Weights of a small GPT-style language model, trained from scratch on English Wikipedia.
Size: MLP 1024 squared ReLU, 23.1M parameters.
Architecture: RMSNorm before each block, rotary positions, no biases in attention or MLP, untied embeddings, normalized queries and keys, some layers without positions, local attention windows, exclusive self-attention, value residuals, an embedding shortcut, capped logits.
Each number is 500 + 40 x the weight over the matrix's rms, rounded and kept within 0 to 999. Layers, rows and columns count from 0. Numbers have three digits each.

# layer 17 MLP up, 1024x256, rms 0.281, rows 530-542, columns 0-255
535421415460573519480566502536528491500511524443447535467504520517475451561519594502481525539462448514491468431550493505483487492493510551488477539520488571519513530550473480541539500471479532545505522431452534472463510466532610500407538583496522562549510476497466478534524474578492472446366482422499475513518485512474506525453522548502494505415529530495440517498435504467490481485545507488515548457492487581532466536465517519465531466466512468493509520481516504515489439565511546507561486479497563439486496480480541474531459527441509475542525511561488472458531552493578500506502502492395458532476496467511507517508598444493482500506455523491514488420487531498566518486584584541532521528536510477489521486468490547512568452404458577480520455528557561435558489488527545
517469508500494506509485546526503507491505479507426536451471528378491552508512558484416524535451501481536509530516506447479555483476511558583447522494485441515535435492499520493499558525479556539488487541442549426512492532504531501505512550450489519526459555461504504475567505521473470559527484517479526525445476461544460571541433442462467496438564415504461519492449559538490494488453544485467510530514488509535467488512480539489448462562459474466509487508449581487456534418506463504491449490530491416567496531550431513396508490489498488454506520480560481454532459458401474527517479471484525477443595437472507453474466492540503450477547504418535539460474536465453480480453595509475499519553499505565499481488588548509497482572505508497509461564501477541423483441390503
443530543541455518450460534449443484446495539547564490556531414476471492518480502502475522471513546547520453503441541508522425463542477420521440530523457545458509439502489455478457515462437356477494533501436479490461530538492549521472436519523497495486466556479556449477490556467481471547469481556511474471569469452461462511473466474531517490494528496510558516513493430454484486516442426539590480435491564432491542519516475445537420509519498543543578453575471523487550535518478537496473475499460522573525516529437484469574530521519519469621451579576459499509501539491458544540533453558494570497496388518461511424486427484487513548517518503523466505559570489464480536556464455489504472500469448484508536516480490428487580501422419515535527481487463532470534457505519505
579509541465530466499498555515550528542518549528459480553528418476528512522538474544470431496520476565430534576569405494508490486497511572532468493417514510492536577526529572453485500535517452586498506531566519474482517511496544507491544545502446493533550430489409568525561492503553530551478485554476469545483578451482527532519549495507501492519521448528458440466530486432520531476508542524481506523528430512509550527519530538481504499478484427554433525499526505508530570475436525465470537534533537484419504481536483509471498424469472501504493573470472536527493525511541485483490481517530490494534480478492553451491496473465553547435504515511532549566557373571437420533472567449508563473479549565532502432551510465493468504478477452506477552511563495523512381491497473
469502469497459454537494581424416514486531533456477392508491526549534491507495528510539524535511505553492502546475570525431489546483502494463450535487524491533420560499554585539535433530545424495494526423512420519431567570506529572473563515490433560527493548505465496478589501500530528486532470415522528478567454487500518541521453505517511479481531498468536598502435452415473497502413574475530439598492469537546486488516478498531526534491621454511548499568445448505515541480517531529531404503465520508530520522568484498526498464484564517545490517542509504510455515538489548568539525464517476503455398490501472495414454463558562486492474545505496533427544542560557451528510521472506469491534494522472510501495430477525463535516461533491522477521536529538456553564558497
478457540487478534544549561510575490531505482452546537505538523547485506481521504533524513488450429479498506545408458491553528532631522570548522504545532449490483565559516508481467488527454497542546490462436521487485495496538551528452557463472410487584533472537452505529513486521494558514489505511536488493439495478533502472517491567443498567402555425503530493487503454477467536497507494517449576493487433549478517512575496495457526509539469509447499507491495522542481525485423531547496501475452505556497462522484590518511491487460612431486475510475479567541442484521539502559490567504457555534546472500526470514495450491463536526505539505532440523491483534527538495547624528384507547468555478536472428534515506549465558537535565540445483520462475549411429581511531482
516497457492494480487431483532567554489524476525525484483520509495475468514475452481538522494501479499491452523545502551516497529494460541496544498471480501509454423468545453559453425441492588483511473493511548481546485425474532428537546450460518587425462402477477555540530529529553458522448530485482514592486509492458528591439518563521561460459485584486528482500559485437518490522477553479473498594506426461502495514503470536460527498544478516498519595419476576514495543486530466504482521501484575473496555454490523541466520580466472523532445476479527535506418479471522472529453456582452495533496508473476470439511523478525506474471437532539433459456502569502464464549436503510532513466467463482430461482438521486511475523491482500463509546502533518545491501578528529
482618453431508526457526494515584552512450498474417546466497462558490485502537401473487540484553539550568467541509557471523539538493478525478450511421567556475498538495511507508466521626591462488510489569442495544450495512520450499464523510517528577543522524536499494478469497539467488504440545558479489533448528481502485519566486484525501412536507582504495622571477466498527452554478635525475484424447450479439460520542486514496509497539552491487456554544501519386462489454454472533471516537414523368462510500466519489450557476444517506525552455502498497568531508532487515474403462581496447473479500499532527482505515548500491444497558513530496483520524461492497507474432530663560480507521529523558562395550476505536558557437488503571523519453509534516495484536458516
470512473519531522441460577508495484535517532496532532539512506465536516499461543495491509493500567448500502433467509470483482495550457404495463499532510441503569472542530532525512466509466477511522520464531520618476546512458579639473495531443454490537527460504504488515487477546515518538433549501484439552539554509515459480463529521519511529528570556473488470525521425483488545465475583484551527497497507483495502479526483473466501489472535509521471479488458432476553433499506492532573385486480464445419467534516475502473547437518542476534472485525464447505462501480507511455473534534516506472480508452483510438465558479507526514521471584575498466525547443541451499424513504429487461492481509537534463550555475533587462535452538542537539454606428516579512519494441551
532515471527506549544462485485529505440471459519439454582554480499500422509516511423558480486542522528512452444514514479480510488450538436473513494438449486544427504539521399505460500510461446442559468585483453525488565504496422464453601484504530523545436556522544442455459402518537517462476575579503481455533448402485529516520486463463409489514496457465551559441465547444549516527537495495524500492525457460407559545522501421552460504498565571472516584484488524500490433470522477528486504492532460545480464478530442477491498558528550479404393489462552516531502485461496510554510505546529566483474450454579458495474581429500535450510490511501526587505478454481559488510528498518542534490552509554521466477471471448515454439507518460421454437500441540505477543519548508
499478509498528485497492548496548581524568550495480439520528530504492508446505510587550401487463492494479565563495518517511541517457396476520553518580503454473535538507493553499511486417520520514522453450482526433524454522519481553480521491501465429522444537493498489482462436480499466391521471521474519574452437543513521465550503492492518554508529462492529542423456445511447502431524596515498482489536518378476433521510541452504518483535536465491517517477506504487565554476423541539479512553507540512453492497500455420462556417450545572525563483536387511483464485531523502500486466529493544488486535432491478542503557468459555485504536463517541452536532479522507481459538486530568549524432494504498466550456513503513462466475459482506509587512451495546505477434526518
493431495484411463471512522483516535538522540459470486642471444527467524499492484473489502520481476461532549465470425483545507485538545514552498572498522440481509521547527506483521437505430505478463534473435473528545463519568454594514474509497433558421503536498467480511418537457451542521573513528500500505502512533510489522498464526472525471546528497461526516526460463527505541558522479604547404414489510519470422536497508487586461539489491519546597499471581485465535523467527504524494520445537549508441527524477532534480520461530563507548510534565489479458448450484489523468564414494553452531509445466512531540533588501571510471509476486495523499546585442419433428427381476477497535528492520523504519412503530451422519551450519559497541523474451538513531540492507545
528493472469534506462514427478439548591497459523530390493531469456482548494532553495485444516483500466546447478536535497492509447534451567504535552494516458459504451585490451498457510502490499487504446536538473502474552472479516542559523459511484458489507551488441549385513517529560470490453515553486444487473544500480515534603511464449503531547573546483487467431451523427441484538482481485539532451522489574566503548504485418478531466510506496485578485471447534495493486578537518524502508476565547464484484450493563517502537555447520517524481438431502482488449568561452515506449492542541549505509560504528545436501475432489559547531468488501530490477520506580482472502476463459502510493562499494473498502498502483544469508521567493407518504484445508529425451479476459
# layer 17 MLP down (transposed), 1024x256, rms 0.0702, rows 530-542, columns 0-255
550498484500522563467425487433494507493494528426500574452512481535543492506581574487475513492522491494482484499523512511511460465471497487514529491527496455575505481511524431510447537552438557511533469521458526491440535569500565487491469481489542555486489579471526516496518498526502483480509465566509522467452532471526473457529524511568516382519503445476477418478494496532468454457490536553485488479468501479553514532482465484557539537507485439511482537444536476478519530505491481458510527478511550566595448405433562464462508565494476487596505443538469513484415461479484491534502504480566441503511453486487493450505539515505391516531538490488535503556448557485500465519555497372550496445511514504499432461510503530501495417492466414538500558485569530471494553532525486
439484441473455465495512549543512539481532428538517472489435451523503479475453505515522464528537522538502477547513502443514552517521490451575467529441474483494475586473540526483448530525527578491564521552484487505532406549473536481515375490497501438473449444447488506457559466417533470519543521592410475505485478407485504430555466472451451485459500530562450511501530508512535515495503504544475481444491488449503515537584577456503522554446479537491549468494532517524526477539535512511580495540501543536488443535593441481491489536561541548520448532544484427491491504528536500443450501466539402452514474525452555505473530520554468590556491425544489489480511492505546446494446540537445459480474517527511502518462537473468514510407488507520482473475464491548525521459544512
501431652510416474441485478581501513541513545455548454512506390446525524442536496559524408480462510460513491523566450537516518540435490502489549507498501532520553546501477518568552519485523453422542513517554564439511510489522497472452468472432466494575477595460504503430509450546557514450406492482529563455500483502527405507540521487505540504454502482464540461524456575414491533427463528555467502521516505488510533470518481465530554447476414499477475481499451438530522504511471542382551449488485512552524537541550545543551481503512434459442493515480492515525424534454456543545473448501443477523533558515543477490517509470441480425552474481457445449534450482548496502538560507507503512478571490496513506520454535496533471505489454505469481524524511481455509545482428535
454517556493522400506495528517470546455575475521512579485544448560485475522484565463472385487472490474559486451552555488534466532509502487467477597476481470436508529456478533503523552536447564479504557594522556545575530476597531397496489487485495452465462475478503413471480529503509538498510503522542458452554436517469469490485537522505432499485537505552484500539524514484476568489451463506533493520509564487484487474465549535490445489472474477516500497440546458497448477541523464540489484511556521427466491556522518439580546520420530489459535534573568446556460509541467563482501509520577530465473480485482462551468487584478554415531575575580524432555541533446475571490501552504548521488510519451502506464517488525501524560504480523532566543444505453557478510543507430
526489501513465500488498531569584547620491474543564513533487414509465519529505489506575520538496525547459452530542487519516457404481490478498491466526513554507513543535541531467530632535522449512581603519497480502491439566510496491476450525599503457536503550511516485512508551562529451504439462479458463475476489497449573530513486428463474555443503517573484476501597557493528442431578556482500545525447497482551484481519455514454473502483520491468579484539467448521496522520526512545525440510507524474475536446428487456487494515553481518469539544545503573517534463499571486525504540506405500515613486479504439500491506530500553586506431537511548520531525594545504513476423543474539513425485609495454513472419556456473480473541471543589468518499493605467445474539496534
558575532565391492475600541423496582549492485522489463489400485449469490515461530505476510517537520474521502509481549469521509559464519503483562509413552488535492569484481549431517464533442551530490434445502522468504495445497540478520457495504447468484554488441464518412477459543474547464412522511485514499529487504494409499494486512547518429543493477514485514540478489529424513498518481443520403583442532487560551501489474549508523444472528483444515497523481495496571531500482516485572489541539551430552530538548504482500483508435454482501553470504468483479481473538500485543517581547499512455512615506425571445440464538522505552522499466475574518508533478491479495489499527543539512536524490449485520433478501483564466533483484550446524471500512418488542428492469493
529610526512412485509478468554512479532552400507488485475519517472582536495520499484454560507503471449469496480479508473494489533525438477448474534527513515547485516504434561481535547437511445459483441478553492518495456520466435439453445508504496552461426468521556500495468457580450564504504449523562498506524413506499543507512478425499483519454478512529427422500543552537531532505553452507498558540526515547518443506477489452480487481451536485534425478538514482509429471522496508497485478462478418455487498556535465450523483480515516474515468458507475518548540465465490432506536502479548508592496477496486470513474529514504518503551546469477470514538503489453568443414512494552523441562528476482449486516531465488489451518463483492573556426572487525528535513558538513
470526554506560452464505469517453510456492492556517545525588537539480530522533600502506539514440488489494466499478507482443513516476455588479548523469465517479536521517525477469485542513492471558486570522514445494468432448535552477520423573507477450516488521490613495469489487526461524517545480518501504538531512556467538517548453515514518569468442458480534513543460502537511512469380531490456529511541459413504453548473520473503535512540415490447487479471614445555496520577458603464516491452597512530511489458503483465469630447535572477490514477469400478468496495455478492514482487503457519472468473455489523491561537517492488382485467501541602554557483503518463479530449511442513530480504415539518536526558450417555517489460564465450465519463423496450480552492544457
518555520541517621512553529480500433495509544464554505421428454466566501473498539505483481521446479483471445574452508517497531555463496498525473478554501500440511484521514479576536494519506497426516461490492498505523500519533460489548518544459493559563457471488503438425545507503609527495437473499482525563508456497504460530500549513436515421543527482556475489448463506560493492516516509456531473465585497476500536415476536526564486544471494535510451511535519428537441444566515538535499556460466566443531569461420546480476551572439542506484497568517531517479524429465436440497534546489512459516496581465522491519428493519499488471597472526484481515453514524426499457543476535473496526439506518455442474424496458509498504487455494471517528470499528540494552479484494516
543541445556513537496581471592554445512542525466494482467484524493493452517580444466552543575534443467503459494551435512477467491473555495485471466455572548524537534527520430508536479488482501419493460444493483537507478463559489532431555506549464488519526530500513452516524520578513487478519466586531505479520468459441479524526497493495452490547498447457496580411472518449507503531512487480505550459594477541497580536494501459505475483527450547428449520606539570497542467467492550519579534511466582577492569559516489516498554491529525553495538480514555548441551455526565474473515428536540461548495467528531451520564530467520506495446456538526515565471413502479548492602559538475462531527511430530465505472487543556503418452578507500549471490459484486493530486472504439
554546533522487503411533483517512507463566445545523482479521450499513451482512474525508492413560527521466411529521473446531530526481569520497479564433521482464577531482431445450463505576454576569486498489540509427509496528512489466546492457463508543434512539496550509493424529485450553549496535543501500536446523458553475550495512549504525516518553550562589487520453531538461473444590483489505472612479508471503489527503496562610486502480521513525514437526505521550497479525478513461459532454492525526590498525529537532492524475517468549473553493449551481469463510509463525495505436504478534439477473535422435518505478460454437580497507516496450587590501454440476523479482535475466485522519544532460566448435532482518511517524507508499598522543468446511515496471527651
481518531524533564571503562455522517506491548596527480500507520469502543517523449560507463553407455545490540583500483505489446578507518560472495502487511457558485594456498522539479467516558516494430526457518457543477541459504579503538512470439477519482509585453507531475496459490502458509488534512578531560552506476522471477549488530520500487450509484550518548509559497532536470511550530469513511536458515524528491553455448509477505493485547414463482442617501504453496438564492448531520462476480476402488467485480526456526482552470523556524499422526505541468523484555542509544460469432458502562478631479455490514530509503497471525568562514436516500438512440496546483495501488546553434488524468457493521520549515421516454482491544478487502450492510497524527492503474488
544476480471455543461541465415449556567485577493484486492563461546501460487572502528499517473543497509491433410604491459582485549473494485509471451564454405498554485519521467465515545535476498518514442561494484472507485497473546498535439494550518518497503517527505529491539537524485511499529494462523471472545458556519454545497484499428535528393528525455471529485525571490540575493456556442522517539432536480535470514506493553529531482550542546437486535530534502468469513562483523440435506549418469504536506471510501527451526457494528573527486545544465551588513526519476544481486471450510474497470451471465477485503513471459455454473509511521461572473528511478442507476443494620473432434487545516514520576452481484523529519464469495515531508505449477497514568481557424